Weights of a small GPT-style language model, trained from scratch on English Wikipedia.
Size: 14 layers, width 96, 3 heads of 32, MLP 384 tanh GELU, vocabulary 2048, 1.96M parameters.
Architecture: RMSNorm before each block, rotary positions, biases, untied embeddings.
Training: a variant of Adam for these matrices, 133M tokens, 8100 steps.
Each number is 128 + 24 x the weight over its row's rms, rounded and kept within 0 to 255. Layers, rows and columns count from 0. Numbers have three digits each. The size before them is the row's rms in percent of the matrix's.

# layer 4 attention output (transposed), 96x96, rms 0.0803, rows 77-95, columns 0-95
085:122135184137131163105161106084129080138119134138108189164103132107147081104120081130131151119134135105090110091172129126110113099129119145112156097112137121097138103125150173109160123129145123126157133110091106141126148103126111110126103136182133130138151133104131136130133191096099121134
076:113160147148144158141106101090116118132108155141111102158119175114151094124129099125128146100090121132067139124104158108113130114127122065124092123137085162149171134134131122111172149134167114133120123123085122187108121097132108127099103105125112113124151121117141160134092121112140130184
084:165138146124080105157115141154130122162084138132112105148121153124117128144142126157089146137146122148132075106128088113124147119119150148150110162117144183148094114118074105172096143131135121142097073133135103151097156127144152088107150148090163106178129159141127142122109119107149120127
084:101111111133138135128090084092163104116151124110111120077121110168145175135122114147086112116091130126192138154141166112101084142154126117135126154126151127156122146138099131141157128102116125109128130114110127129129123132150127115167153128155107084096108115112143159107148111142129118041
078:125133109103140091155116151109139131143161108097150114129099109133147130147091158117104135115178098148142164164155171120162148158122071077137078139123146113131152105125136121100141133122116137092127134090107141144125122145092124153111182108137125130086118142153166157108104100149133109170
075:128172141137131142150127171103135162096135104139140140121176168138104111093163135179137136108164144148120160093119140134120167173117126105120127088165063101113140115121121122100139162132139109122115136123139103176129104119142136170094068151108118140150154134136116150154126141158148142128
095:141138165133107180112128107116117147112092117155110141164162162102117162132168106160118119172098128134138127087105125129096133109132166162097151110143083128137127150125116129163125146131146082156121122121172108124135108107193138101136087159088149126164133108133085116138148149115124148120
074:158126141120167106129117127126147121136103150122133119170117144132114142148133143139092141167119185119134148112104182102163165115148120161101116112122121138126100131105104105144118093134122092152108129091127144136083110081098134140125182122063120077113169141151125097101117110138122117087
082:141088144133128142143162108138187119108140147131106135100146161142129117138100095133166170135112171138124110089110119129125110126149130094139123094111115128132104111082124153179137127112152132161127127151127110110150144097113093097109138126134162116172152144185167152121129190116141133079
082:129098102075096137081147142129136101127124157123097130124106099120160135104103166144108101130096133102130140158150183133109140139169124109156124102081115149135138134126130124127105170112169163113095145110132140110114147155147139099168153137192148150123168129132164121127147091119090116107
084:100122102136124123118118148132173100135112150119104131130092123169124118162138112157128162089102182098161115103139097129110118094127134158170117098105170148122087134107085107148126148108092149151114112150099139146098144111109129103115128174100187081150152144127123104145123130093114118126
075:152111142124141122127084137107141123173155156138108083151150086126148137147157141149098110130144113087093143092132134121096180113145145166102135131148116097129123129145147120107122069116126113114105125150138174144129127130100146166151109105137117120078098179094120141136118159077093140146
079:195123085125089095193118146181135122158142133140136109121114097134162139191117139129120129115187131112130114134146143150132180137103088109115082154130129127115123124113143148106128114118130173112161155121124145149137129160094124156143144146180110128111113136150129132139091121113145133132
078:128113103116132100164134136144136121141180131085151114083073100126134114142080155098125121105155101141134145145149139137157117149142101091163100166110175114142150101134114109111125139139120169087144115124091143133136153159088125162107160093152119107103131157115158153106109100143125092118
082:153110147116150132099135137128124128127064153168111098134107182127178155126134109152127132126089136098110100091089126133126145098096131168128132110152138136129089145116076151190150132154113126118136107150124108099123146126134147112150107176123136096148095098114098124144131159096131150093
091:145137170142103176109129132143107155113092135150114142174177153103125135123173102151130134156096133132120106097102117128096122111128169167094158106148095131127123148117127119149126150137136096166128120131167104112112106121183137094137077166100135132180132119137089099150154142113138144112
085:133141157134148151128145153094069177152120127152115134154106164125131099125134133109128129121138115109082137176136133137134162140099072105099131122155131083141161114163180128109144114126098165135148162141130106112100139145157122109126119165167107114109149107145135092136163098179124151127
082:134143158165103193121130146138131113117107116115125140176135127119108122101165113148124130153101151133147126087114108120094109099148169149134146099124086156130135141125137098136119162133155054164121133127130125130079120089175135103124099157104136154170138128148106105130150158105113118170
083:125061144119152088137145087120136118084108158117162141172136172130154157126128154109148101138085126126151124128109125113144116090158117133129113095109109090141097126089067097151164123137154139084143088146151143129154166161142116115104123130112149113131135140123157121148119137100108121094
# layer 4 attention value, 96x96, rms 0.0773, rows 78-95, columns 0-95
081:126141112160129105128121130098129162113143104105121147124148084107106153084099136093127128111138163075125094116122169148161131138145098158183142110091117130128133113110134136158130092120101130153129142131154144140137121126107162110121113118129181138199147143132147162145081169088116097129
090:131135123147130122128121156141117150143144156106140138129144150161147149151143088122157128118066181150145144130119123158099107113149125118159081075094136126126149155114160135120148140117179105119194144151110132160142102100084160129152103153134126170154084099127095122118145159138119141131
086:140083116123100128095138103125137096117102129078115110151125187103136125130152135113126132135140156142116133112174111085153092108138116151165189150155129103116108163139162135113136119173113193117093102088163102115155138144126123144109115133127123143136130130116096098119085163125119122158
069:072115157178121166099146144180144116161139102071117135127118142079086131119130131076149130144117117129094160131166137132142105124118139159111148139128118094141126135091126105111098117107115112136145126190132139140119118142129108164137070126125166135103130126113086105159143153145113139122
077:141142134125114136130079126145092166132107123110146121141094084113151117146121113063127140153097124106125139129135152156143096165107133134145128143135103124130168130144191106161138096096099108138124150152086116100174140124096101130142172162115122102136160145107130183100120090118097124122
090:139138124119137101087103153111100160131142151123153105090105093145148120149113126107085168116123137142132119104129122133133126136170128067135181117080157118123137118145154127134147104153152115166138159107144113144080137143155142083107181186123084135134139136122133180114156129134117147136
080:126122138144127142144110121124130122120137108122149146090118143088145125074099139135144092108145101189158114116151091160138125119115070122127107163136149122141182155121164135085095154152133108141159132144167104170152157142153110080170107136129135132125099139169146119153088131108114143127
089:144112131185130119133100140131128127144135139143149140154105092139151095135133103115119111094107204134142116144079140117177121143136105146194122133074127158134130173164152134125121173131149129088109175096142146139155157125146149118120175130144153138118106143117134130122101101135112122112
086:106168126153114153115140119112150102176127120118136164147128132131121128107135130138130134131129103098131143136128129073128125159121132121126129130156141116147107130111186132119102095130111186116098146124101115093139168184184220154131116133114134139151135130094148108129164155134137174136
091:161121092119115099128144142147083118138131122151127162125138116130145136129109140145128120171117119194133140151109083149132109114143081109154112097129122145164138159154188145091156145135151135099133082119162137132167178159101165167140128106152142115162098141143116154109097111144145141130
086:126107138122141137152177137113116137140099069135147102114134093122170143043141118132139131155148095155109117136156118171085114126142146102154111125154147180113179121071101110137111138124119128148156119157144106153095126109142114137119154119135117153144145113136126125093120123166155106104
078:121109150138135149125196129101135148157114091133115168134098143094150138151132136118150127137076138145108118143126077153106129132145134115143109126097113135106171154077162089106084125069129130096117125127127144125123082128076133130105109103112126153102092123153134124105120145180112111114
074:082134153121108140075164134129158102132151106136102164148125135170090152134152132146169136133103144113088127140166118061127129121117138171089104166131108112126087144109121133097147156137105115119119093152121120123162102094082090170122115146142136150107123123127117088117113117119095138137
084:142114122111129102143125093101104155103140144140135181125115141091162135161104117111125113117149151162173083138076109148125117124163106115153145080109142119140085162112162128124131122119112105147122105114131091125103136082135127085128134102123080131146100104178117108094153105173138110119
081:168161099083162096131125131111129162110121166138123126104124124140120124102114103125107144101128116130140114115096146165144138126150097098126152115094148140148120134120160127157152106130212151156165124134146119110117131127128162086108163184125093118127147135094171181115162114152125146123
090:131118131154124094130195121133116129129142156135091102104150129109151137138130132135170120124128083093140078119135140126118115132142123120055147124120114119178110130130089135164053080128162146142099119164121116121132127114124140106158166100118111084126095141142153098144124126141157137112
083:137151103091148102094091171150129158129103153111151137111188074184108105098131120142129167126137099113111144109122128126139159156125148121138168132113150145129116133125142123134144119116153120130139125130138153150159170150130209134151169178118152115156151136115143164143139096123123138137
086:148159120170135148093142114146152118124111117139139144128085093155120150160123106134112122122141171146147129141089143140088126147124106134145129104130116128171109130115151137124119097170117102158103094113137091127097111116173089070110144178124148109117162172171090166142116135154160121142
# layer 4 MLP up, 384x96, rms 0.116, rows 0-53, columns 0-95
104:095136122158141110143129122130141126124072112118101101142127176154126135153096157121123178126162115086145062181130118134136119146107145157163119136124151148161124166172146145123139117143130109130121109125125122129108097071124127165146147072143141120146155102150156073111111123119142115143
095:154117120111135111152137120088087109109109158185092092162116162148124177132085098133145174115103161107100135180139133124114148150098126117090150119150173141146139143158129091136135158112169130175154113088116120136111111126114141124137128129109144110110126125121143129190136116115144143152
095:129160152087105115139140134116138150175105166143152127135098111098106129116134125152104118094132127114149156139133170142111128136122086169122103122105125144183062120141132133096121144128129109147076126201138130130137147120129148156130101143151139110108111120112156192172099144134142124149
099:060156104139135134164142150144095115127100126133126167142132141103119124075140148172143134125160172145129132146086114137132113143158089128109130126125154164154141149118080151111158158157120148121175107100107148124108157123104132091158132147150142131110126105158148104180097122121124170144
107:118143149123176125177156112105137127165100119166109110132131150145146166150111126138120161114144132136127113152121095163124141127168147139118094054159137113176099138169179134145115139117120130118152118140145154110086133083085108185112109130136155117130128154129120126142137110104142158100
098:108168147155133126137107099130139151106102105118096121129157101096135123143144179167121093155191126102092132151083133140111099144121108126101136146151144198133124088152131145135132183161150106159140143111123179146127152155142147119117148094122128107123123134082142115139145147148146144141
109:155127142137118098123121129190122153127140133148104133138137132097134116101152149125136095134156161134122105152112142170134146151153087147089107160120146129143113097173094126122088141169148091142134147114107168139131146114111111167140095128074171143087157093174152152138095131131103149144
099:119147120147144116146151154107098111142132122097096109135150097180150098109105138160119138134095172143136096109152129173083118155134132136116141114104138129192117115153137170118093124145101117160130143118076157087150120116115131140108135150162173117147100136118141117151185153124140141167
103:123087132122152133201147104162112141152148107151157121157175113109145113151104128129109136133119097133118141122129107138118109162129144192095137161112161168132097097122124162127111108139106129139105146130131136105187124110161118148134131136095155137132155121088108154109178138075121149150
102:107114129077107116118116121104096149113123131091134109135147083152145154130137181123160122117102114119116132146088176143078118108135131126136148136150131164139115180112169107108128155151113104129139128202148168093139102129170148113156121147130144129136114164148128100113131141115078148103
099:123154143161120103120144122162118144128111175139134151169114167127135134120069160162126119109174169124134119123103161118119144138155162156141082159173134134152110138137126116124158120167129099148113155132143170158129118151139186126165125072149117135146138142095128153142139152148117154094
104:147090140136151138135183091136129139153095119107125123151164100102136121124125160123140100144143093187136133124133075117110141152153132135073135123141161145130166184134128086104147087144095141103133096169156140090102129137138154154154126146137149079141128119145154121134151135092128125124
111:114104138131169133124134137135104104165084082114131084153090105124137163164162122151176145112130130109098158137147127151148145124112130117111146144135152220118135133157107143141120103138100138184182087135140143098115159122138150124137132100134135124115144153108148129130099126100093121133
104:137130135099135124139195159116112159143122100187106126151116173127109116105145176115103105141138128125147130155118143144160123142124073131122147081137135191177116131106106155146155162165072118150109110132126151091122135108118127130175123125131112134134099135126145154157153139109124131152
099:139160165136150089140112143108090125122164143176125166115127144142104130123139159113128149160134126132124102155143133090132097128133149108068086149136117135174145127134165128076126123142112075128124154108111129157149134089088169123140091103110106089131126093152159126107129164110151106146
104:106133180119169085125100119134138114099124104079095121143130131147166167133124131105136165105110107089133131107186117138136097154117132134139123119124134101142103153116154119112071108146085117131106127123121148092114147119091167189095127106115123150102100148079122142156137141129150123104
093:100117138078134148135164116149116104136151117083139154135149125098175143091113122105113153143141094128173169096105124123145099137128149129104117105121146149085130086147152145132092127146113141158150116131149172139130098153118139134167092126152175139094127127113171116188113111092136133149
105:140088188131129134122142140121110150113111115133112159186140162132074152148098125142102144135140118126108139171089121123150093115135115136143148115148130105134086146173144094145131119146117104169167130088089127139128171094095119119124146094137121163137139097162115115162100158125171132140
109:136114144127131131162143148142105151181117127120136126172173114141123158124147175140161157135110137145102111144131181124082115154090126112163141152110137179161090138170136130106143133110087142135125114144147183119119112144097111116082149134130132083132172126101124141147138134121162141167
096:101115150123145131164153112145127154130134141141143102125137125172141170088131125139108133104182129140138081147085154156158115146153126125144087107100136131150074131125144164076157109170128111142167134140151127093110156124123103101138110161137134100142178127115126131128131078073130130115
096:149111146088175128151124105177133125110122134134153141117115185119163113100148120133163145103111122099137159124161100130159135107132161128152138109143168131130100130133123097081138131131128123121136136089126110080095075127113169116133131115147161108094088126118191176111143142139112122160
094:072122136158169106129104130098093138163104140131153134142134143099132141132079113180142105113145153104131135203128134113109113096141104149123121128136139110134071130131126148197104158166117101117156157099163123132158086110149138138146141131135147120099115100161125126146112142144117146121
101:128145134102157114154107118129105137170110179108084118163154128123141114167125111137135092125148110110134100137122094141119116145160108108105150127183176163150155092153131138133134114112128138122089095137125169103137144137108098125131163112159184115122097130142129193165134134125162156106
112:165148131105145075132141155183121092126145155107104179145108133143157123126139159155143106139153179104139104133153096143143106173086159126148150145146161123136084106134145094129125100118128111144135112117108087118120120134155154134153100088111102140091094144131125138158139132114176137152
102:114135152127160112170133120180118139153118135125137159179119122147123117115105152130117150139125149180146141138094117106109117170153117113130128123142123146146137096138129141117154143107092092092150095115113152150093055125104124146147135055104129136116122137149113138119170176135112116180
092:151141140137118046121148142159105082101147084093139106120133119102098159097092120115165123138167128152109103122145154144114121133109124121069093107135144162119119120134121121122134107174157132103165157109156146140132151124146161122137157176135124123125161162127103115151116118099167128145
110:115155150116127115129116158142097104159114129112162121138134124121122139109120138149146157103123139152120109139146163154102094153118144084098155122105157106154141142158097149096065132142132130129108123163090118127145093092094117122095090153162161101140088135086118133190093135103093109146
086:160114131108119100117123118169095118158097136107139110122131106111138123088060161143151158154182136103100152131155109155108120154082122135138119109124127177117091130153121083138109116139136117126150145117089132118160127127122128116118107148146136149129123133081117079204130159103129130107
104:139103131140121120152152151098102144136071158132112090159112130150102129163112130158124118140145108143127104156143081173134119131127128149142155104161143163129145135167128053099153112170142130137172083079109147146144144090096096101100164118126157109143117129152132137134111132118125117135
093:149103153128152157105175168129133108191158110100126100114105184112151143093145118155118135084152084141097171119121119124125106116137145120087121073148128129125133118121116100110102103115120154147124124160131091144148080119124141124159075137104117125124135120110158133141133108100115172127
102:134089155144171136116112165131148122111128114091133129114149162145133138136074152176110123132116140145115122183122151104121117163126141087085123113142157147168072132111145125135109129174112140081141120096118095129198113101087122140158131143137159117107136116157153120144125121128126159130
098:102090124153115091157109111155070127125123129135076097154138088116134178091114162130118117134155169169149136165147105130096110137130114138099152082136121128142122142156155101117155153102119135120127136145138173128107131071175143129138155116132138129084110166143148141124115139123169129125
108:126139152116182141126132093093100142155107158140132091161137100166142151131120120135084132124161114099137170132116077160151101107114140138138119152114125150148109127182111120150070117120123126129121152112113119121133132125152166096136113083119117192098155114115124119144120155115188100132
089:131121122105099118149155173151113111137121098121124150137127142132103103148149151117154169153163133098069072147110125100123110120155147124082137138111135122106171167124137131108093114144119143130067165124116112150102112134128110110164114142116171178127140139102139138141160149068119122154
109:099130132108127105152127121185105109182134113130097115147118146115179143119130157154161127134140088108089160124116136200123143155093128112108136070150180159152103096120099143123112133144120103107151118126134157118140105115114117148143123167109148156119168128086118133150118142161107125129
089:125157150134139154164119129198145124113180132107141117123153119071109116102107120114150104116132085165126155135099097144094136132141179159132144125130145137139133148120125106167135127145106103127162135120108107119166100141164135148141111095130123195108092134118144147130166117083133125169
100:119124124131161180126159158165130123149082119099112132138149099074104141147123135171128168066090145162130122173125149085117089143120112116118146151127145145149100122145114125144119106122088127182130097121104137092113129108081149100144134112107146153104141112160163119139121134144133116143
106:157107173149132150147114170112092124161125107150102123127087085167158153131116135167189136107175120141124168127101120150125111149121166134123139121136153133079138143117104125104085105134128130135136076135134143145155108170124136119142110178104139104147136109115183145153148154129120145133
100:108168156086124141133142112142141125134125116111145087157136114117132138125133120148128153087139133123139104113105106101119124120124068120164139134128110166136120117152138103116149161164113062183109123143170154102084144103088084122117155130128138086102126152110120139111102134135189118170
095:103146130109100121106131116180125130124135155122095064144140102110181154132115132132115126112081129112103104122164140101170102173134129173146105161125158159144150123144104134128111132144115092162123111170124126107096135113156140165187114110092147119118094147107126125110124139112106170109
094:134116121143126133143123125100137084164115144111130130181107135175130094121091140092150124091121143107114121152101096097080131120098102130147077069145128134146169194129169122137080128130122109155099160147098122118118119125120167095148134141152137146111118145120121107128156120102164130134
106:154096144118148134170144128161128121167104170128123107142157124148129115137160185135141095128133086149127111119159143125138103161108150097073115111165124116130169130137139105104144165137106149122123142108175116127145091098137160168163136118090151138094147135130145117113149160111163141181
093:119121150099154110140130138127124176133148092132113137139154163114139116094154123144171158143125103123119118097128136138170082116107117149101094084168152156112126162105129139096092082174119119100117118119128161139154100131143176111129103109142124099151120099136174113080177130130136150148
109:131114154142147092127147133133101117150125147139141138125114133098098090142141167149120110129158133105107132150116115105111110122146170104135109082113162122124102100098108136106131098161122161130141155150107087069118135151101117139164137105098150129088077110138166182154085147090149145161
101:124090165121169097144157142131125107149127126079145053126114130129140142136139140133133116126168137140153127163091119129147163109156115130087151134093150164126113129135104126147153158157137150148181093102107119111155139093131085113141110131143144142125154106100165171163117106133169156133
109:173155163134105102129150139128111114139157125082109104128112144131149172167099182142125116138108098143125083134133102187131128139131117144117135061148157166126110125149142079110140148182126119098115102121125133140145126106156131127134159125117118126093144151130153140137144170140185136147
108:108113128123122122183117150112126157117136155130142133131134108119092185083139158128100157122148154114098104115106119146107123126162136144099123148116133133159133136174098168137145128121084074195127112078097148084149122104103104084137100101127161155101130102130142112115104138124134133130
100:181133136128108138172177146152090157165097148114089136157113164108063121135146138115138100101157108136105111115128115126095114129118121125137148102089173155127149136133114137137124127158101143134132110101103130111164085147085137103157075186121136128139138130118157124140123157109137134150
098:116088169108152131140146123109118170127098097091082094164106153158140132128113139144187165108096111156146150121108137162102109154094123127143127097175137154104117175108137115105148104134135146178111111113185124127162116136097126161173144139104128112117128136117120131119155122142151138131
080:113153095098142117104104139118140097144067166144143098128135115117112116146075107139112136129152161107144086141158126167118124161112135150078095115142157131167101157115130144118101094104101073150116126122081111134147125119103099132159143150160130137115104119101146115122171160099134155136
112:165140131141172121153134119184152123159125178114125172119132147120112103107122145136119095125153170130114144133147149135157092161122142143130143127128151153138060116176149129152095127139133115149131127156093130139148134135109170090134122130137173154136100162119149129140131187113092167158
098:164103150088105125118127148145101163118122142107141133124162099146113163132124144113116092118139146150110130151101127135114085149140141140089093154098148078095104121107131115107074108175092133134142129154130139157103082067116143159144129134107148119138162123104138171159154122140160114093
093:115112137119102139141135143172133143135109138103131109129138158100123161174110123119147130146104107108111141174114140234144075141136106152151160106108137142109104149141128136100110117138123110108141135085114145110079124101170122142131085162126152113117112154120162096097119121123157138120
094:117112140088146139150148134132139171110120067113150139167088117135101127118129103115141154123138095152118115134150097112125114161090156132097141105121131153136166182123118110130135128143087136131181133153171139117087114141164158134132111135103186102056126118121125116114094110122142131128
# layer 4 MLP down (transposed), 384x96, rms 0.102, rows 0-53, columns 0-95
094:151165172127121129153141141158116161115164147108138128191156112100157138104162143144135087125139106125141113158155132128150156120126088127171105164124122136107080128137143164124148109144137092138103108138144084135106146112177128143099173149144080123111163154128155122152141112155131109097
100:110145109145157140106138145141130134122109110096151125200136176112120144140107114092133135132108107151080118144144133110131110142121148179147119130113125098094121102145132109133107148073142122143115123107136151127137108167195111105176144194159152180105132119145133117111113130132118166132
099:168169132129093131147178123126117145127144163085135156071122143118132107124107151112102108171124110145152143056128103123130108126172106119152074106122135108155096166127146139117157142111095138122121130105118175093146131100153121112111149126089118087114113096124123106095145124132112126139
090:073151111127093117124144142146136135109132116123166137121117111103110121156090123174169138172111104141071117158093084136114177131122163142125151173177085118138141115131133129150139134145118142129132153141137087155123143161136136123125117123164094148120155142141178086155147146118161152125
106:111125149121156160124130171107086155120078118118130088150125132127128125088143150136082115142131098176144127162134063152128160187123150155130102095082156108127118116109148151128118132126078139157140146149128134142098114106147144080122121137085129085129106142108116139116149122121108116100
097:098154141114140136122112137112120184193102129130111116083117132101097126145129130144149135142117097110097108069126130111076116091142122132122143083151145094150166155123128106118082114150171125097144118133110155116123103152120092141110132142182109095140088115119116148092144108151145139141
102:123099084117134118143134130080145111111140082139112116084078093130120148143172137140119098125179141148154135131128127130104093134101112107143101165132127124113164153090128128104122152168177112112134140137099124145096147122178113154145153128065099140145123086127131107075118139128124129141
107:100111132152125121097122131106103126157113086089133128090124149167146109111174096102149128149096159146117125106162054094130112166156097152125153104104126135078116139160106168116106157161124117125154146131110129118131097118156143128139132159124092144134132152164145133162143138100139121171
104:134098163137115094120176091139116114145166102115135150117139110162110127123088095128145083159130136124100092118137155101150149135127101140125116152168151174093112173117097154142121100109074100133123118123095121139113135087152132120123158182146109143131134127107097138106190117146139114122
099:170124149143154103155101152118151096079081146159090114140153157085093163129135113138133100145159094146174138151099128129155099150096099105113125140107151095115135155105132129154144138118131129119134129066093134163127120170105100127142154086137124140126112133122120152088118157146137128164
098:135097126133115127159148141121128168074098153088108139143146132148101152113115133087217150131087133140120138109113143096119113126152131099156138156086130113103172124084107141137126151157123151141112111127074132096124149125140091127126131129137124154134094134130077095101131131122131084132
094:113120100111108130124138118120148159089147159107129104120159197127121131143123095152137176170151147102102105107129142125126088141146105069125131117136116139113148139125169092163136152071191106151098156113149141119121125143103096097105125114103157134088144113134141158139137110112128140149
105:149157102143130142129102099157135126130157135112154126104162171132111129145091128158120101159129129133168112059129102073119114119108160120078131088123125093124187112091098134152127121129144115101136122045123111143124101140143163124122129109108161139146111124162150135119120135115140107130
099:114117151160143107133117122139103159119118112165161177107103146154147064107150130158131114138124149108114146153128104108127110095131121157178144116166160134174089099099180113105154153100121125184153135142106154115105165156128092127138113127113092131115146103133128102141103138132132144093
095:100162165140154128142152097100119142125139119140132135154081088088135118117126134127111125115138112135121146166087090141117134146143101151118113119120152080135106079115116093142108155087110098096127150138124109134142128130133060158115186104119147166127148095169118102106123127149149131078
110:130183134189132135124113119127119149121151109099126124152173150142109135154108122123136168109134145119139183127093097121137126178160114156173126125143099125088148105107107121127147102135116142140153126132138136121165143118124156126084126207130130086120142135106119116158160146116128172082
100:153145113145138137113151168098152160124091135131127132128086144131111090121107134119150110126129122161090108175135113137110134135123124127133112135150083101127108142113136163118164124156127126104074117146116129168123153121125139095088121138112099122154132112154110165148080159181119133038
108:093105135109078155127124151104150142132120132116109106088150069110120145151121142128109132148080127097151105139153150139171136078148122156132133148123137155135062163142119113136109159149135115136167099113090099165117113110173136151108126132127145161101129121104113138157091137153093111158
113:143117136153047122165112144151139154125097118139138127150130113113109113169117080101117142084159135140131162150163102124125148144137115159075129116137131115138114096165141120125114098128125142175161103115145135125090153149127149100116125164078135114121093093106139130124138095152105084154
091:117111135133104125134151146139147141135109123138118129148087144101082114106128160115105123113124128171128154179140126105143181105099139110084124108148157111170139104124148118127087124134122094107137156154130111112124081141106102131090088085108135164119159157159125089110138179112088102093
090:089163193169121124124111153108174141127126119152153124149141107123090101160134140127125132146144186124142141128121168083087112145110119096132086133111148115117159125139134143163108144093140094131112141139151125178135178135109095158111119130152152116153159132112129134099143116155174126105
092:096113171121090152104097112161172158088110123129149142143158128134117088109142121120183089092134117084154164153159100142140114108143091105174098103148115113120127116120165109133139099099137080126109126148146108127143129127114120097123112108134121121106131150164131117143158121131120072088
099:184158170154115137120137107163150113127125117078129129109150137150070121117103181115122108095131155130144128120141125114134077151123142159119141150146141157084113134096099114157123128140103114128155149115112122145144144152145097111108137125089173117084177130129128100181123156131113094105
100:124125160146107139078145135119119152167130110162172105145134148147069131128120080135096147128109141138098134089146148118124118111154128153112102123135122146116117123128109109129161113132118123154076148105113133201118148104166087123133124147084164119165135147139127117090077124081135130123
111:148145132124124114125127071130165125133092081110111101142124120117153156142145124082110163102154104124146171202127104132139109135093141119109119103175139132115142189129128133112096168110148113090095116143176148134088136097101124099129152139133128154144135116136088125130130132145138111099
093:099141129123109134113144154110150160130172178145121137085090086122134129145156099080073159136112108089128119086115092152127175104146126134128127126117107143122119120124103127145104131099107070163118105137097127130157150128137105119136122081161126153129075079113111123101132110137134148120
114:109142108102126120137155112163120183158120175142150159109103159115090112130121122131113120113134147150095139104168174117114127111195137153168122119140127146125160098134108103142103108098096187134148124114113142114109139127123098157077127131105130166129100113125076088127118151134107122145
075:098127131139099146127131110099119127118176130115124149105122173107114169164173128127123121110168159137097129130085148118128108140095155096101135113121121062135138103111173147153119135134147115111121137127109133088089104159199134131166124133129064117124133120156126122108158107149148103145
107:094117165089155140137147144124109128142069112150122147115139083131126123097115116100082105132129150139125142182098159099137118108152076169157128142103122125100126148147143118160135137135109112108154159138185147146139141119148119103184145120158127162155102164127102117097102150114144138107
082:066115111175063113159093110118124150105162124108145117126174152111117111163121148109129104127113127115104125106116086148134122132110164115106139105168129171100128151166154144132154163131173141141128097128132131152100152129104105092133147159127124125105118134137135090144117172138127072116
103:119120103143124155082147128106149144108144117134071120086166157119090126125115120138126173121131124139130136099112109146116158115142100097104149166137117113090123123124112124139089072094131133211119111124123106123109114119105138109140118160127157187108164137105145097115165117140103098125
099:108143126148103130130147126131096103119119157129093116177120114132148145123170127083077117147143151158138126148164166159089085133104126130100159127111123147098114083163150147115157113147106130133126145148112136136112134082119083113147084139136139081121090158149105156107131186144143147140
105:113136150140163118151083146152104163107119147098156121139119142125099111160159142085133174117126145175081130139105132130151153139141135150129096172133120074128107154135101131134147122120149097171132091123156131111123104137138117141111159134185122154150129161138150125173065126112128131092
092:109131145124102142136126094143136092137163114149131083150132115151147097165151151109139162115125128128130109165133152119178152127115128110122156113125136095188120164150125152151171163149131145132141172131122104151106117101124150152061135123154121141090092127118167111117106077115136160091
120:152161106139126135118140141148139071137139150101119095061110124123143084103132137144178089144127130171121112106105130143104125117124115147130111129151140100132119153115117145112119135131186125171153160143079105102153079165146167120106161122115142101132091108169154131150155119122132144110
085:137140096097121110114126136086137145130132121166113104143117141190125154137136142142135142134112159118135172112148124111124120112112084116079124106103139138112155140121166204151109144115147101127089156085122146107154108087072104140142127148147123087148139138129127137105120122163079137087
106:117100128128129154140094078121134131122126117128152118103137148067104083131140115139140118131148108131152157121154148136134153114117166083132158099139154118137173166112115175173152114118155126158132118092131127157096105144136103102169100094094132155142117082153117128119102137163178131158
120:157142133125124155134118110098112105183145112128139100110100144150149133128121171107186124137142186118143145164125105142123105125125151181135114121166130177130081148108132118142101124129122119142093102150118105131112126144112105083138143091112116061080141129114127141088156086138128116119
089:117095105141166078112161180112068113187095145154128132115118163117132140120108135134149094144099120100123154152147152131112131122085161102113122115092151089101146159117133146142113123133139140146098145137159130078149115138129125109095097120165134091113163102111122139157138150104109151144
096:126085123124096117095173108104117130154125133107107139104079132158123125107125096141195118153139166136143109151129127085160129126118145118131129116112143130146142117122121115105149150110154119140084163148077103145130102117153112121154179132122131102129062139160140144150089127149103074108
085:151129114134125103156189177157156131082162162148144136103092166135163113146156109119094136119143163161168130166188157150112102109151111138150161115103161125105093108127125109135131125169161126142144168103150116124130131132129134127114147093126112140105149092131136101127105108104137147148
104:112100153119136134145144164133142130129121095116077102131141127131135136125137094149109133134108133104145145150133095115213129131125134153145163156094122141146092110074144121165164134131125110181153117096098142132193152109132145140108106117115130089138099108146077102124116116109102126094
095:133157140150129125133138117124142156094143139099120128157138166117081162133112147134108163084167145130106101135113130165104165128163122093150124078133122096105125091139171113160134118105150105150154125072140139139117104135138118083109163130127089136086125123186135113112089122135170135143
121:106144130131111077112110113110111094124097165111123072152155141122132110144144125127091143088119147125100158150130162133123091165147106135115097161111165167128124135108110160103145105169147111147121140133112113093086123145149086138081094144114106131071137134125138158098136129112107138081
098:123156110133083113150116182142162124122149071137141092118129123139122166131127159077131164129107096056157129119106131114051124113145129151119097121150123133119160106127145132157144110121127072119108126123106131148119110128151142117112131135120122124157110139100118163090141117136178109105
108:132167112160141144112174196078099079140110112128123123118121153145137100094124106099145110079150156130124130139093150167138133126133105140094130129151137114169131125137158143172153126130108153118085144147103116155129148159133107131080167149114113101158092114110114142132140155146132106162
101:156132110140082095119114122155083178136158132144126127113112115128162137128129141126087110109126111076096119108136120109104183120130136160150126107139129124127120159137115159137157133155124081112189134098098159102114123124165095111080081147127111163173123125137126149084134130113152144145
104:147124163083103120134115112113153122109168145137109114090094106166171108123122141135152107111124123127145138130151151126149109143114131193144145109132096170103088095131141138100121136139110149103120166145150152162140111128096100173152119108100086063107128150114146150100131126116088095124
093:088096084127132154113094136142147108121122122097095116128163135165189159108138143121113123156168100129078108129164143113176132119160139103114160178101135151121127130151135120102182131113140120141109130082128102122149123137157113134116156131116162104104112124119144137104105180133147148167
081:121118088117136171087147132140121178131145168117158109122146137151114121136144126116121084113142128140122094107112097104125154100123147143146141090077131133072136126103155133109150129107113158138122089114173111179101109128103138120151090078127077139110123129140112127093154112120165088142
114:123099121089180140192143146136135105132133156141100119117098150120108088113114144145129095129124147114153108108124151125133177170111120136109124133072136167143096117155124122066132145098077113120101095121157110137111154120155167149109134129158148106138132133067111128137115129097132115105
102:110112108139086130088159111077143119106115102152120188136120095107137121090140137153128139158116125132134095148118112151144135149097112104127127132154101120164141136190128126140132121145110138101135157140128159093110125081140134112119103165173119161108157120141126110105170119140185110073
099:160119121104120121137156137156129118086109144147092140150165134109106119101148151121153116109111158109131131139130155188154155145141122116133202118123132122141077115140136136124092144099103118149114115119101138120128113130095142124097141145086115102087157140097094162175108148131085136072
085:157133107145148096122125160153175150134107148112124124120148202097148143144158114130108153153158155139152138145136156178123122124114128138104106106092175117090138100175130085125137147127183123092110101146119129110129140143127133090135165109124113094143108152143140111116162161134159098150